config.toml
hidden_size = 576
intermediate_size = 2304
vocab_size = 8192
rope_fraction = 1.0
init = "uniform"
init_std_down = 0.0
optimizer = "adamw"
beta1 = 0.95
beta2 = 0.95
warmup_steps = 216
dataset = "wikipedia_en"
Each number is 500 + 40 x the weight over the matrix's rms, rounded and kept within 0 to 999. Layers, rows and columns count from 0. Numbers have three digits each.

# layer 6 MLP up, 2304x576, rms 0.0346, rows 1071-1120, columns 320-383
471559490518537462517505500488547445537546495449538528563514492447544525544500482492498473490505419478485522525506515458522462506491525549564520479466475555537470540530523487477604439493474515
490513549492495502527517541504500485441473525503539466512479499538518489514556516482470563529528442487470528476479574568556461550508536544453450490508558528527452487428523505491523565560495531
459514472505531455473496510511584501506466503506505475455508508517485486533516475503549530492533504476476622488584591476422472477513568466511468503408479480516481511520472542489498520454489464
496477507495538482539450447499557482521535603471490497488524522515550529461515481469457470506478569488555587545467490498474533455469573449508497510478512511436502467518484475498531446518510551
467528447505536437504463476461562479508562495510559505597508560524503478560509472524539545462557484433512448441376501454477536481555558522463497485564529484490553495501508424539496433470416531
497535532450486490487415505481461485485528580499471440554486481494540490508569402508558489518507644464491489486447453423471422504483436458544489557449403409485444465495486486488502541508510479
535485442526550563492460461468576558545520587475559415523452510522601510483505423500521580533564448476521521466529485471524541428471484550471465471483466499565537473462487461472552523517563430
528559521497438530550435516488452500554493476536571477489485471518495463545521453510518533550498557477413493500460523503519501510469510418511507502486529469549466472436477457485519587540493516
519540449527506541498487464537518475489520516515497462519418520611441569483536500488427499523585492470474468467489533465490486554527441525574459553424452439561509457532493534632530519431537543
521457492521462525508519533467502516550482523510597461546526484477422437492509455550462458495513534424458473538500444418511504483483508542495546536508519518554402470478518471548556456504497535
524508455552515446534469545552537465464559509511624501466462465462522460547561501569467464484503481511467514486463473506492503526476471527486473471504486482514554528482494489568452580506486527
493517405598496467467484473547521465467417511451469520475468591560563511525435470536489506482531459492530439574461486490492413472555523536528453482454454539621455542434566465470587486533596471
546490451511460501503425500509528478558491510472513470522508474478550533481567485480475480567532441515576438490376500510510552493468441495499488456509495519502484471555538526492523539542496449
495518557482564530432515521459502504517478546516539547467460476534508445485517526487507533505483465522447486547491560495436545543501452502457476427455545486495523477477478513479429446521525383
524469535535553501503481522461549516473430507482484526454515505559457518434517485503518412358538463514416533428511492511488496503442521517465468481485479484498497525447556524450446501508466517
520458415614528499517547452507456471532478486528499460463490485574497526520585482580440450514501544540507522523463481419486485448475460497524474476543517506456527503513577543478486491505456577
475543485548490500538532549501466431421501510519543521469538531461441511530559531462508525445472504503490480455433507499475487523475445474497487490476454503513577433504574554544530453494527455
566478524547495474415426529506441569521503523427573443540506498470470478560514487501443435554450499468580547528435564485482546444494571498530491502497494481557481502477479551538531538501418544
515502547534489467470568469476532513428513473547465542498414465592538517542501520536498601451491488470546559509590570480512529486448494442461503444433512484518516539499460486540500539519466501
543455508544543451533486469420536514442470440527515528584534563532446611423489421603435512566440484449545515483528509459436421465481499525505470500498474505536483454488452544541483463484417466
568496499509520515518463470445482479464493485529421497515525505531471467499484482530486553486513584504443517484524467487502431459504446429498541500453475520489487489524573434553512560510473568
531493464538547490460507488451461508473448459542502541531456469485541470512539472558538549491580581521474511392484531504511449416510441517503518502520517492584508512526516466469498545539541514
509523494506482480574497579489498560489482490471509490526472493481504560534550493531514416488559442486522467506516488524504513461477482496529496455506519530475441502525468503493550442515435442
529471465523537459514518481501514493489560561472524506452421494552542480517551403478502434589523492473518509589440470521539458476475531496566524482462522424444398558480549507500499520472517570
529480452496447514557497551467537490484512503455585530529510520527476520548493550514532493502542506413509505430489465470571502424552493502528478516435519555590511499504522573471454456523454447
512549521543486439468485529392500434518507519551416507546424518530487492440559472481489417538474443510458604510496503502511466501575511544499505455484470484432467542461549568529577457463436503
479545540516593567491433517512508496508566485485460546522531512523517527539497517561482507518479499496492477503512529470496481513442447558526481513463433444545503524540564481462463490533512467
564553472501527529530555534494429463461496480482533437463506481447519480569468552456509455505570546536475464575542436490503457503478420447553514556483484530566466486548475595430439518544514563
468517501511565497424537490485524529594504518532590417543472532510519491439532536496552544506498534537498534503503510542454443510477545534521548514496484536518543566503530551506499483403458493
492507534480474552493483535492534439462504457402529503460522565545515538528458530549521462481520534473459431519502576442528504510439515542515548442489509444512522522512492531532527521534521410
553455485428505468495521457517490455522432560494463518423455494458413553513498553493421499486543542473436389581442512546486488460454512498486552506476419547476427527450514488520428613486585518
520520484542471499550457495549595489462415561441495531506455481517504517505410495515485456391447501489418468479486552515421530514483548526452446530424559448549508508498530498461511513534497515
595533494579517425504523437527482516428519559461473486535534525505505527485596520515457490459450428468459487501509555535527462536535525478548565507554527511544530536488533487484512495499586497
514471473475578546477506513478446527554479549524465524530493512460482507482513528455513453475473554560525442532476508566480415498502522517457452472485487480428417477432508550413429519527489526
520492445534504523513515530483497544487392520562500492480481526525560548544447546490505510484559520508490475478496557515529533531473547493487536475515495491469579562506473515523489417516508494
580497498562518480468421564481478566481470429457470483529443477498416574455517541505480526522483500534565539504495489415492521519483448534566541406514463437552504553442569487513512520483601546
523517504452558482507466530474477538510439547514430415496546484531474474428462475572454480477487521459482517483523445463496518495509549518524490386477499476494576513513385453575528499549495432
517479423505515504469480466518533559534444518442504467556463483552424482514505426509557490449496441451501508525508500495466548450451438453533503483539492512526484537459515503426479455496548474
498463519564550569517412540435545516526574521511497473497519533575510546508496541508475546473545464463489490525537568545466510499502486559504546500513426479547502537522520492487444474521479563
555483478514524539524523461503508526443438388447558478479456498470574487478570491485549558503522501484554463533482537431429504533410438451462518452450476568526403449521647524551473486544478568
545502560547535460445496509520522476469496559539484429449503522533541593483410496513558390512602522433528478472491501479501656508466471494498506480506468513507503467460515518578566538539465565
479504480565459579571549481551428511444448519488485500574483504535542568447477477441485462522541472507471451492486516463504556411472511596526485484494497501499477507517482553429468515557497463
580500529506572565505499457470527546456516436455534540467468536557530578497493549502502556551528473531492548539511493476522486521534493484527481520524540491494481536464512505504514494495550515
479441510538560495546517532447578525482565504531436489538498532472439508435518491507436484466525438491520408508524460507514470455469413514482551443486498529548438481445565498518543558517503485
515511455524567441475510518517511506556479471469531426475435482528500522468474512548475454487509490466484469530474495445545447536527437439513492413511429463561506529419520471505479536520576517
486540493511540440531500512512476459545514491496543483517478503534447563532530527516490513523508528540524442511449486462429478512506483423508468525507462523541493506456528560542542474483482554
518461490563471557554508474436498484476442476516480453547498478535563503493477512458598490532569576440510510481511567457541509542462509522514442542554524488512533489440526504526530507540503554
502519466427498522503508481505564473492413451546514501531484490566495472515528517554575543528566552499482540498496544443521500448570541509470413525459567501473537468508508520513448570441529496
594486539516478524481480445443481485578519527481471495492480493472519502499544475543492485506438572512504509529542445520496536473524466467522534513523470452507480518490523560526465606500526456
529470537520554521505491487481492476532546520482489458485517517535516537598523483490459452462442514529467504436552504492473514549469495465441470462527510507479521527503492451519532486492477461
# layer 6 MLP down (transposed), 2304x576, rms 0.0489, rows 1071-1120, columns 320-383
433468450521567468521523474505500541506441515466490502574473520531508532511421513503503535496489481460464530493486511443544479603443508441491471442555531486500509494544491545498491461504515518
582527512484575431528425490533500515461523531477471550471561515513508488545472492598491482574450454530478547490509510422442501451542529494469480521521508509500584516622498471476510502530486512
514502509514458485535545534499458521478464518490447590473497472482480481456480475499450505467498490542509490448484511547470540559462479459537532535479506464495519492488478548482498410396473459
530557447521494449494541538515515555549498514537580566537545523547485475529523486414503449514599503496489459521553454522468521553477463466559556530514499557545456487546540547469500560453523474
489547480524487530432490466477490555468464502509547511532442487515447456482482453461441472503490478488526485505519498484563495468531577522546431478510423475483394492434497460479456489496484496
562505484437453513506508503585371428477528560484533518505409473511558417482589535467534504521561445453486508504533496441439520488484445471478525478437436520488510523616480577517518454527501510
460505542541544562474563447525556505560533532567448427472570480480524576513447498465416509430531469544448462474497453558408487403457501489514518527517557557543506498505440466462483514471447539
534484509485438474502566566472504527444541495483467530511512475510556502532526527365498500498508526467499449485508533505501543537510511469504506523469462496505464469471436539497533531525382497
565500397500456526442527493452492458525459479542485442480373494481486496523517536536589481496522478515493557494514463506492459476457557567584474518577566509477515520523511502475488517531554541
498545542472494450470478534475570506499487450535511504442527456452417487524508425481513523524493482481536522509474529537475508527525546538558449481540527471498486493535455515486465453553456430
480471529467531503519507550536495485491573561412507582546493576498472477472570477541415446485412512478467454479519514468465450499477483543466498529535554472512428523479471525572507536478548524
471481485486495507440543539432456458459499523526492547517522510502448432558493507528482499543524492544463371521430448457479480536434563460484486473482425563568494497510529479526513484502454469
492555514451510566523467480457422552530426499500490503459499506552515535510425533503458436502468555483437480534456470480507492468508465563515469490456482508550531508488455571498595465569463535
448553533400514561489476457551621479481561460511468454567491519528528415541541518483532451514455474506485542550469512496547508534484532568486534506509488484524473492563513544485474468535523553
459570514559495506439572474499535495529529495511527539437452472522548446505465460540533455518463492489448528464488487522576460465466545529455539547528458530537479505533504509497517475522475406
593500464494542563500582475460518428472519523623554452530563500472508540480543506442480556471464484500459483469488555569518535431489564439501546492546504432515557592519458515518455492529525513
474544523458471516518479501484480459492560531563474453518514454553592488514476450521498556481457501529483491439533478476549424554465474557430434461461453535519495489510446451543460470492475524
499503480518566479517477494453529520527565546487504503460518496500521513492480480539442456528550544446554514461503407389563507500496471452578490524473506499496527509542452506474471486509488532
493505438530509471577517552505510471540495558542501488509575515475520487643479507568478520451496448517508510487436505467536461406491530510510531420496527596443454542498488493467452535466485540
480538551465496501495469483487443556504514509558387566511499507483506452510461488551529504457582490509541512455531486446449519499472459468507500528467542506461482519461504495507428454466404531
489507448473504410527499527465502536553563378521524560501505462550459528531491470510477458539501539441525531527462487456502470539502598462608511502526554492640535473494514488500540485490470539
508431506488446441467477464532430490463454510484524492478492534533536591513539430511483521478497480492467533497540499430507549466534485553506462527480447480453473474501464480535510508482521467
448519484487510495444424457509518520493480501493479479502531566520421471452467515529482493495486536525541543535509490477476421539491473424537470566534504479526546522446473545468471525513588495
500449453475486511467505572500435500501557513511469512460459464489396544521506444492555478516503508503504518523553516561466548451435443556468501578542523506440516556515524497431555420574564451
555525506513443513520504605505589500516506575492497534464537493497568419486542469530438532450460496454472476490540458528526445511472463488531491515513480493484502477531464481474534495509508487
579585548568475500476571506469412408544501576441517532501575445510470554518471536575457551500507482452519532555471511540497491494551513518480429507493423477502488466444504540503475480548583484
478523540436519552452479531514483567499481521400511374503442477485497512494474428415468448496538486508525553531433537506531472502528558513490476442512513484511518447507484499560507461522535499
545459462468552564505439541531432542437483544511538502492551497523550535583573532593464513509538574525525488556437532421513514517492525454437475504513546552539454397489451509530526462532494487
497527523429484554568548465511502514463446522492519530489493539451523460480505491454503477499448468569526511496487556559516526412495408548366476477594474464431584460467474458499460470561446549
545575481502497482399453475551466451481504505478544460476488540521551512448506454482509526516489496548564522466477482591491536474523468469419471594484472539489534427518481504538509438551565393
539487520527490479494481518581519527484460526536475517463437601532495575591479532479469439479505487469539402493479431544470544515492487524553552499529521558382438546551449530465458464519444475
569517453531539508397525474468495500583520566523484527504420516553583527503530546437516546479514482483483521563514546452532462470510533465561453486510524523500513501552438526504469492469490489
506503496478523614508498541488528468522500497526537501523537507497458450499518557423470553547509455509627544416507450580398512450532486439584515528469486536503440527547536458463464483478481509
455522483515513523503430498525607399480426501501424513470419560471537605479515444504609526499569437524524428526442506553468540395472468541554538548603516513481479455546461468499527470460471491
515449464492451545439505430474486460478511519408530581459501476508462455482493497483511502521490497426519507526469472460460511473469413490491522530510474520427501479536443479504490538565494499
500502517539476516501488522529501505479473464503534530486525488522499551571531487544481488487552526498504492494462497522500519465466461452482517516484518507531482492491439505478498489495496412
542502481538494507479517481478527439499476548619537501456561529526473418506484556535409536516552543443482455506538496459474481528502500495521465470497546432469522482566581583570414432384532485
444566539508514479508471555473437478483554594532514517483451496472567546494493545489431487504533560591521455562459510532565462533523522436492504483491481485486512481511448496559511481505374491
471518415532443490499493540490448470594562526498464569483574502532455524439561570522552526557488459440504514525472511550501420575507486498440517537557517498472448551513438518422547496526475472
517564480530568517465514500553448486516460500457525506552441473489457444526517476513489541485485521512506467508453492490552463579493443498489465429568533505524483565498582574523459500525405514
492525568511482476469507514505501478542502512497497510509482511504487447551524492484461433469553547509461502518575522542501533530484525532470524501483512448411469530525487482546560511542540477
556562506493525575507528497397452508457499459434552524494526449517537461486474482484579538523543521466495491535511519579565484507516522467469515468480495531497438503484504484549502473470507471
399533532518475487535542518531486542496473494554531490484492594529543502448522465433487531511511498511505573489489510567460474516496483544520522532509462478492506520504497502514489474509527522
461544458477524521545535504481493527482433511486448454473486578424507505546473432498538477479515494472520508518513491516490486505493482566456601489544480499423509470492527530506565482494521430
509506420508530501533592572523522482479449500553508477569487546551577618514473492490510472518470501431484445436511452542475505470533471507559514502453549551486513490378467475476525533548518450
511471529527530481430519485587533478510574492400560535521569471516427520543574440516476557523461483454537523540528511457547521542522445502492483404511551520524552379497495504477491568470604449
498460466500471523506489407541532504527501500486469510492485565568497470526520453449527441472495501545518538474522485464499516514550500514474563531467528508514490477571452537473480543525462455
509454540537499458467529467540467470482533452513562504472472528550521512479456525520555540511453452479494532532579493542473468454574438509448476512540468512496462441520456536479540442525499474
447523457579493527439436525400544414457524546503487486523512536581459488524521462566444521460515483537391502482481488505409458491495460516473455494525485516487517504493530550477494558457490522
559529429502480470510531554512473483491508422543468572479498447497532530421504488474450476513523505487481552501483549459521509493421583540475565542519501542427510512511584550417563527437578507